Weights of a small GPT-style language model, trained from scratch on English Wikipedia: LayerNorm before each block.
Each number is 128 + 32 x the weight over its row's rms, rounded and kept within 0 to 255. Layers, rows and columns count from 0. Numbers have three digits each. The size before them is the row's rms in percent of the matrix's.

# up: layer 7 MLP up, 640x160, rms 0.213, rows 279-298, columns 0-159
# down: layer 7 MLP down (transposed), 640x160, rms 0.2, rows 279-298, columns 0-159
up279 089:108195172084109114103072189125123117084142066097101158156144092128060141112159102154090159091107104100169122084128144118100098078145154152146105149142094071090133115173156142076127092106106121125167149115155100156152099121150131121111088163084093075106080079125176179118136124158125144120155131136086159093143103103155091155185110120091127135108224156143102106116081146095105142102097125140178121169169147084086140156133115187101213108117120163191152146120148164132054163113117143
down279 088:162035081154102128102128086164166124163105087116181117120134118130152141115180035133091134119144166124142194152153160130140144114106134161183129132145132154127091128071092097172102176124167186113108128180103175099147061095077136093183131162183118172147099073136122065124157175112129147095147122139140088091102091120143143107135107172116127129102120138154141153174236144137122165109160119108083128122161146156191079135144082113166128135150149121095147161169118113090092101109167138
up280 093:101105162150144192144101142066183162163102112130160098133203179148116093130117095171173162147115098133134159114136109109160112088120157172076106086182108119127157125120185202156164110097179125125084141152188136088184124120148133115085169127146155145161131090074169128108133069119160106127121064169078130119106064125067146116143163189141128139140128058116153106195067112169098117153134088134122202126111101081144139175108168114158097120090146116097156150129107126091117110127137141
down280 096:151125097139091167144096129101117139120064138163078128118107150145082141110111125130097162158145094127098186112098098112164159129100082134121115090141159160133176098118118156134150156075169115128137106109127153122125121035115137116145105194111044169158165164123199146109145133130146082151175112175110161159104048138092135157123126181116121136098126152163065153213098132157155101099083121180062111163126150120124132173161108101114095141138077190121120079103092175118176114194092096
up281 100:140154143045131117177134145151172109150120162063126128144127101088108047140168175114088166120137136118126165141146111175107114133159179146143157143146147081092126104175150113142071158119128166127141131101108098168094091144103085129104164137155169062125145090103131151096086169219087124159123058143148176161110187082114055139159129100113137156172124121113107151145073110125172083128203102140138162107098152171172108080119144143080131156175088144067139127146126114108079138162095135
down281 107:176125097135075062135113128110088167114159127116122130137136148140137171072140122082123125115095132150102088155088167153095156124071100147141096106152193142116094136084122188161176102202164143113181059156096124157098165101120116144122082095083122140106187100144181130128118122065163131126169148105131137128099124097149117100098103121132161093138128104184109118174109153134126108166099107150114148230135064170160153099084077123114101083126077116149178082108104090098088120183193153
up282 094:131120095136077124111188113136103084156086141173145153198094201055168118158137095139153113143122112097161140190163105126108156131103071106121126141127174105170172114114145190121143100131174188131146093150108131144113094080134142101117086140079103131176144107111137139185123132103130133123072058079140108158125175122065171125077159137150119117087111108178106114090137146115221103121117086093190112096168164072105146126081096081099143120185177150128132109122120169166089132112128117
down282 108:092180091060146128109140102072131097116190098109118069110110158122102117107143075116113161146167122087108109114144138109130125087158114122140066104161110122156119136091116194159171112115075134159130170148146071087094102161085137174067161184117156109181083169137114167116205147144123056157083169145125151113146139140092153105110125094110152124173143145137154096118131081185167135166055138107093137096118129145116155155110207140132096148123126091188107105155071173057137112128141100
up283 114:136174109178092107191114091083141119116053108189183127113088170099089097091192079155085146120152184109106111133092145116157139150095099092156088127050153137112152140065156123134113110161114059140114171137134160143164194128138144176126176144096150104071097122129123089176154168114164111115113135171196097090047063126123140149095156120108159111138181163147087143133116110090107120165142137117160138129140141087139125137132125133094152148169166134135104074126112131079102130142192176
down283 110:077114147155175123112109126138126093123129137077200105167141135151113096091203137095131131134142153094120135192180060140094054147155174100144177128097223093101116131145148127099109110119140173129125090084155088102137200138143082147126123149127170149161133120161126131163095132063157108145113078075125145168123154082094117084135115131190140130129128125107167093165148118138167134162185103090195165080128116151168088128119142122075119176112143065094095114185120163188117128144106101
up284 106:123155115089091060161176183155100119171095134151085160161127125135092100120132134162078142168166132126096113079145131123159120181139136085153131190156146149089197108116155139121100144114110140152142135220158059074111125176150110080122159165173154117132159131182114122144113127176098155107103155125160071116103127086150050073184142098152114156178184101139063139107156108075102131114157132166133118139172127131081111128119128150048114183112141131146150122101153167121102055105120135
down284 104:109104133073157124162093123102082117136084116074164105081137120164086165167172103105064125116168185111161080124136103089101102110118105113114183138182135147125181163155091161095154077089110127128162118077122140160196175118114172131090126182122100130114198108093055138103174176121103151092128098146143151097150153139138145141073133151135111109162193141129097114148070113140182073153147090120148184136094171084104110136089128126158102172122137147089139117177116126078046093105107136
up285 088:137156089171116143106137121094106165129098117125148117134130102131105168128102192126137115165147133110163123100081163185188153090069162119123121160084168150134076144113117135159175103169150135141078141190125075123065119134159074109155177133170134146095146081143156151121096142164160104124152160140125138113144183190112085126142086111122056217093120097134135113078096094113098129171093159075144144132158129050178128114153073159162068154105090146117140131090104141124107056152140196
down285 089:183095130127113150110170108126184107117120095148122121120062075066190129135117135156127076147117176101107152142127155119094130131114194149180081091131130138099108109128097125153121150136162112181152151102148121150146124077169183115101082168101125133174194166134159166137149155088069117175147035139117116135151132105174192133097191150152080100101141201120171129092129178171119193113070127136137102118171163121129152176131146182099129058124104142079102133098095111166140136104128127
up286 092:146154058166146101152188166104127105105150114106140131078138148106059164186067140132181136167106091131083158130135127128134113138132105156160105146106146106087127104165154159121076157151085068203088084170111059173085092114126139137135147149060162040143096166105079091135080157098187117077102135145127153117153144121149190102120142125095122107142169095118151116130127165153186082178161073078114119111128115163171138155103157128111119129106098134120091107056147161126130133167120124
down286 101:078052145165153131108122107083082082156163138191080111111133115173173154183119133109123060135167145133168109138131128150183094144113149131133099100133187131098130133100123097152077154130162087121065145083120141137158113149150080123079183108100096095097088120150110111185119103161105107220050128115154089091140121135109127178174141128121159168161139133069159144135124164062136137135120141148132129093055116130133120134076094090092197162145083139111130133070144118139121082116162079
up287 091:131124107171186079182129210077127112119139126101100066134104158124112105145156123167116116183138097163121142170133152106139114103153111120157170116066106118112166118167208126145145100109099114132161125115143159092170110145083122068122128129140105082176105079154187106115130098153146105153100135113159034148139173104137129131097052110131163089119226119113111121152131181101131117152168157126128054124099139161102111127109113225127085080148118125155128160146184126097150185117122140
down287 090:095071141103131169113131102147139106125142138146092142107176130117116157165108138081122210135123088071157161088120086153164189116146107082129067153213164116157132152160153159068179111152168178192165130113129166169098152051089084142127026116124204145122115150144124125120155107140151129136122153116138154156074070147101144109098083145137173124145094127176110104154149167123147100173135131122136141099160112129139117115145140082212111113170131094108154145187113162134151114110168112
up288 094:151102101107154141147173086169110067117143159092067122124138162175107162080214110129139124121159085162099094112101125201117111103108130145141117126117124124102069102179100102109169097070148149103112151085143066125189071111190130061099115132086130183094098188155164113157151117142173076095142120119158152101129143142148173122129176130134120129114132162136173214139153068135118141102097169149153114073128118102106116119149152160123106124096098147149066100107115116146203151074087150
down288 089:169147117078098121103159159120147104065154151108155131146150117115104099219127187100111185106189135095127164095121099182189136097148118134118114085139181150107137084123076146160122114108141159164122122140075155112207177125136146143114156097180100085109128103112153218091085142171167168133122148077074120149167089111115098138160114153121144160140141124097147116118077157101105169126178126074125094120182112161102137081141139093071146147093161119180209100096108118129155115127103090
up289 096:105157081102146135155132111148144095097032096140124082113080112103095159142100141166101116128170163057129168149167144146119099239157132062140139104147104118141121098120124144155151169161128123080147142120153152114136064127158132161130083129153109169147127046079093164129097140039132050058094147120121151098169098110137143110105097139113170156108191123107122203124153137132092127156112141141127142205127157149138142079125103161113128141135140128126070109076086122129156117092115150
down289 094:179183094133136139159125095190140144136200122143088101107145131213132163101152110181098071141150125161150103094137111136144041135140106155149134131170137129112033120182096129138118102071222113149102112160103100187108057102129130172143164107094116174162120104117118144136126194180123119149152205126141112113161099139064158081131160144100122136126124107154142168160135171114102124146090059145106144148121099169158131139132143182098069116104100115132144113154100171131100118114154110
up290 098:166124146081149115156163132115069070158154128173146137049136141169142142139109162138142087086130113129131145147071175214169083075141089176136082135128117137126094075146121130121120147174183120125134118118123149172133093159117141054147122139103130126138130119168148117089169128184122074112121124132112079152143186133165103098114129193147139165149125103132161165110122099079084123162096099157118101178086089112148114068104068127137116143110106201137212130150092173115162135077090197
down290 099:101124135116119203082133169052118143101090121101171093164175055090126177129119130100153129146116135183098182109126100097082107098207128156124189147094129117127123106116086070167168166144121112130125112140141125145158095131131096105159158107105097155152126124120087135110150193202123184161153103092139190117105113124163136162108133143160069123169149091164140116171163136115094124121201117091139177144165134154173118168086105126148186089127130121140111111102182156161147198132134203
up291 099:142055097152106187154131083138154181155193127073092088138173189090156135171125125140137200094130145178129138124167136167122145186126116138101159090124088140116121101108117114099129167161134105106055115176122154130113113102086126132107138096136147126078148165107130138105109123170173147158080133162147117131176103120185105152166125128126111148146057103143150107121190122207190117073044138173071116087106165110104118194101077086132162125109118153115120107139106107088101111124136184
down291 107:141172157084137106112099127137142154095144095131160135134142096142109158106103087184092102068186147091162131156060143049112128079133060155177101099129134088168104110136160092108127136107108125164124117100149110154155106134079119116093214175095148154152142135152159119090178102104133113119135135131103073058097146146123179161098121098163179145043175189160140169184095083158164125121128141162085132116153098134113177120131128146161112125130089091114114181144150163039150109118097104
up292 100:152065116148118129093141168134144141103101134171199131121188101116126178107113122115170077241134121072118177169094167066122091150157102200147117133120143162093121116123101107133106157143149118096113098196105140124136169172133093142122172081083139132107148086159105106120075139143127146103158058116058122133067105126104125126086108101181234135164136115134111108076163130112144065188160093107162099137140115132104123152142093128162127099117179133145168117111112142158105109121112098
down292 096:150123067087092171079106080155109104105116124172145157099116136123130143206143116135199119065206155152137150143178170110148109120183177138167087136160128152104123155147142145122064133132127145154170142123145080085156147089194120117104165105120123149163142187090075101165095082133109153063167142102156141151094109109151100096154126110067147091125125132141153154188147111135050099130125145161160190139117154119118137124120109085097109155118119140108174157186123046092164190113135110
up293 097:091143162146116120149075134160090180133172099135151126111161062145149118140132168129087102166158091103075078154126127173148122096117102137140071080108091092118150115132075115103152125130153160153142110161190139196066127127144072216191107141128163117124159050108094145125147191155161107150127133132144042100102126124154209197092122127088116138096137169107119125116148118119100103153102138154141134128189188133151121111090184143133132134166137118162131121078142103165078161131073102
down293 096:158119075104090122097113073141141122171100114100092111159164097141178103166192120119093066153129153113107131131145175115180050167143060099094125126030166134161115058089148132151148182104074133231129163117163088096140156131127121173116067160134092132129165165146171143124143093117151126148155124104099114177177119120174114137134148147153121115081102057141152084142165124121126124085149145107078140137175147136081142203149138104134113136120184180125093141140135134150134122125121108
up294 112:118062150133103059117124163116139102179143126116117098122144125105162157165141197142103107146161115149106158118160142095104111136103084081153177136115170116093154094081131161150184061101120138141123114226145112109119155146130122141152112126121116134087120052115143139124135113125101120092079142084204176173157109090205128188072110113167124180120108052122149118141122149125123076115075100092159156173116104043109139148122098117113174162128140100110067175086123087164167140146138138
down294 105:150126170151141132120112110054107183213123118075085149112115090131154140111141135131152158156182167149099081154077157168113130163131127107108142084089135190177138143148108113079187138125133098139110102112151180108220116091177095099153069190115131101155182174142148197143125143139110179127124121191123164105112113131097152130083132102085125076126100124129142115131070161096116073109104124109089156124093151115054152084130151091127076115126105196138100139168138121095096134142077152
up295 095:086134131081081093124133132170145170122121214195145126098150070135078105076160184151106082143134083147113114089108151115101062107108149194133156120123195152082104126187104127074155151103153203140079141123189083125152098151123049126162147162141141157097121112102165146161147098175056144160115129160140169133124155156137154133157158130115145105128127155134141122110039097129082117139165165080171086141085110121111106164086110126130118121120089126173096138129151143187140114125169117
down295 099:162101100092111139177158142132113120165069174163127149204097143139105164152121102138132181137090130075158150187165066100157155159156124082127068128123117092173148184161091133135100094122115114155140088113134175131096128108154143122131085130166150098161086113131148127088097211084171141068123088204165141120128151084122160066093150150105113156119130093126100136143148146122125184102060118163093134073117157088066128140153183125156142108180101147043099132099110133109108085128095139
up296 102:120155193116079120156103123160110143069079164129072145139158120094064145138157123081158136147150122083174202096091131192091125162103089119095096140155180134124185143110155124148147120159129087122098162191161117183158152128144149059096155124136128167144123115041059075126171080086130189151072149098095149132115156118087087151137105141142108134099153118131085155099145148143126103093165098136087145130123172111088086186133080139110151131174099094181109154140112116133121139096156077
down296 098:123134102142110167174176129169175088147145104090096169119201173082139123079164151161124112125148162179163109122108115090132117129079116136134116148150096085141108126132148136162162137154085140128108062106078137186138126120112132168095130124114116132129134131133086152086091138187174150133124122205171124147114170076132165107171067098109112141139124089149100049121168100159161090131063129144100145102118123110182092132143137155154155097049138001137139152151130101058147099152143097
up297 101:130092133080173110092098142052164150105130106130113154136153128105126129127076147073129093130166139133071105071125084121116135075126177117174092110091080114130105158142108123123114128152128109124127117055157132102118174142159172128099129137099120157134168177119074135095135074071150202136153151188157116131222151084097153142180061107113137136060129073125125092156143102154155145205139159154172137131120170107157124123129113130125130151070187100215122105139076111123095145091128102
down297 102:166149142060101088134173151093157128166138101099134163121171102129128129162111087133169105143080147188140072168108117087157141100124129103143109154120134076144163150074116099106149098062154101141090174134105161113081101138110187172129143097171101124129171157080111092124131138123210144089141113158115146155096144127111197153115185106134123112166159135141045167149161141186126165077136118122109150120169159157115092072091194138152141145184183126112194135137178137151139072118128070
up298 075:124179135132164092094074161120096121135123206158127127137136140143070135101142105169136179152082176106079147151111156117114054072108102135115134130162135154126078139145156136132058111116113134110134105171102151125113142101100095051145188136131167080158140105131131142172144115184089067169088101101121137086162071143146160094106031136087090144077051138052134130127121150108119163073138083137144133136058137118090119151117139154128115101099106186137140084127121118112146178125127078
down298 081:133127074108128102149141160129116132094087146113109166106110190109187113133097117128137133117094146189138139233143125165120118172109136171067154114135060115065106154113115136135111156138139086133183139105104155145073144163162179172085127083076101107155133119140155063185086093153143136185112188156144132107114119135089120133124101148203107131167132121173094106140131090146110165192091144169120135082133112104129132123086141123117156143138180166172071155145138065115075161204094130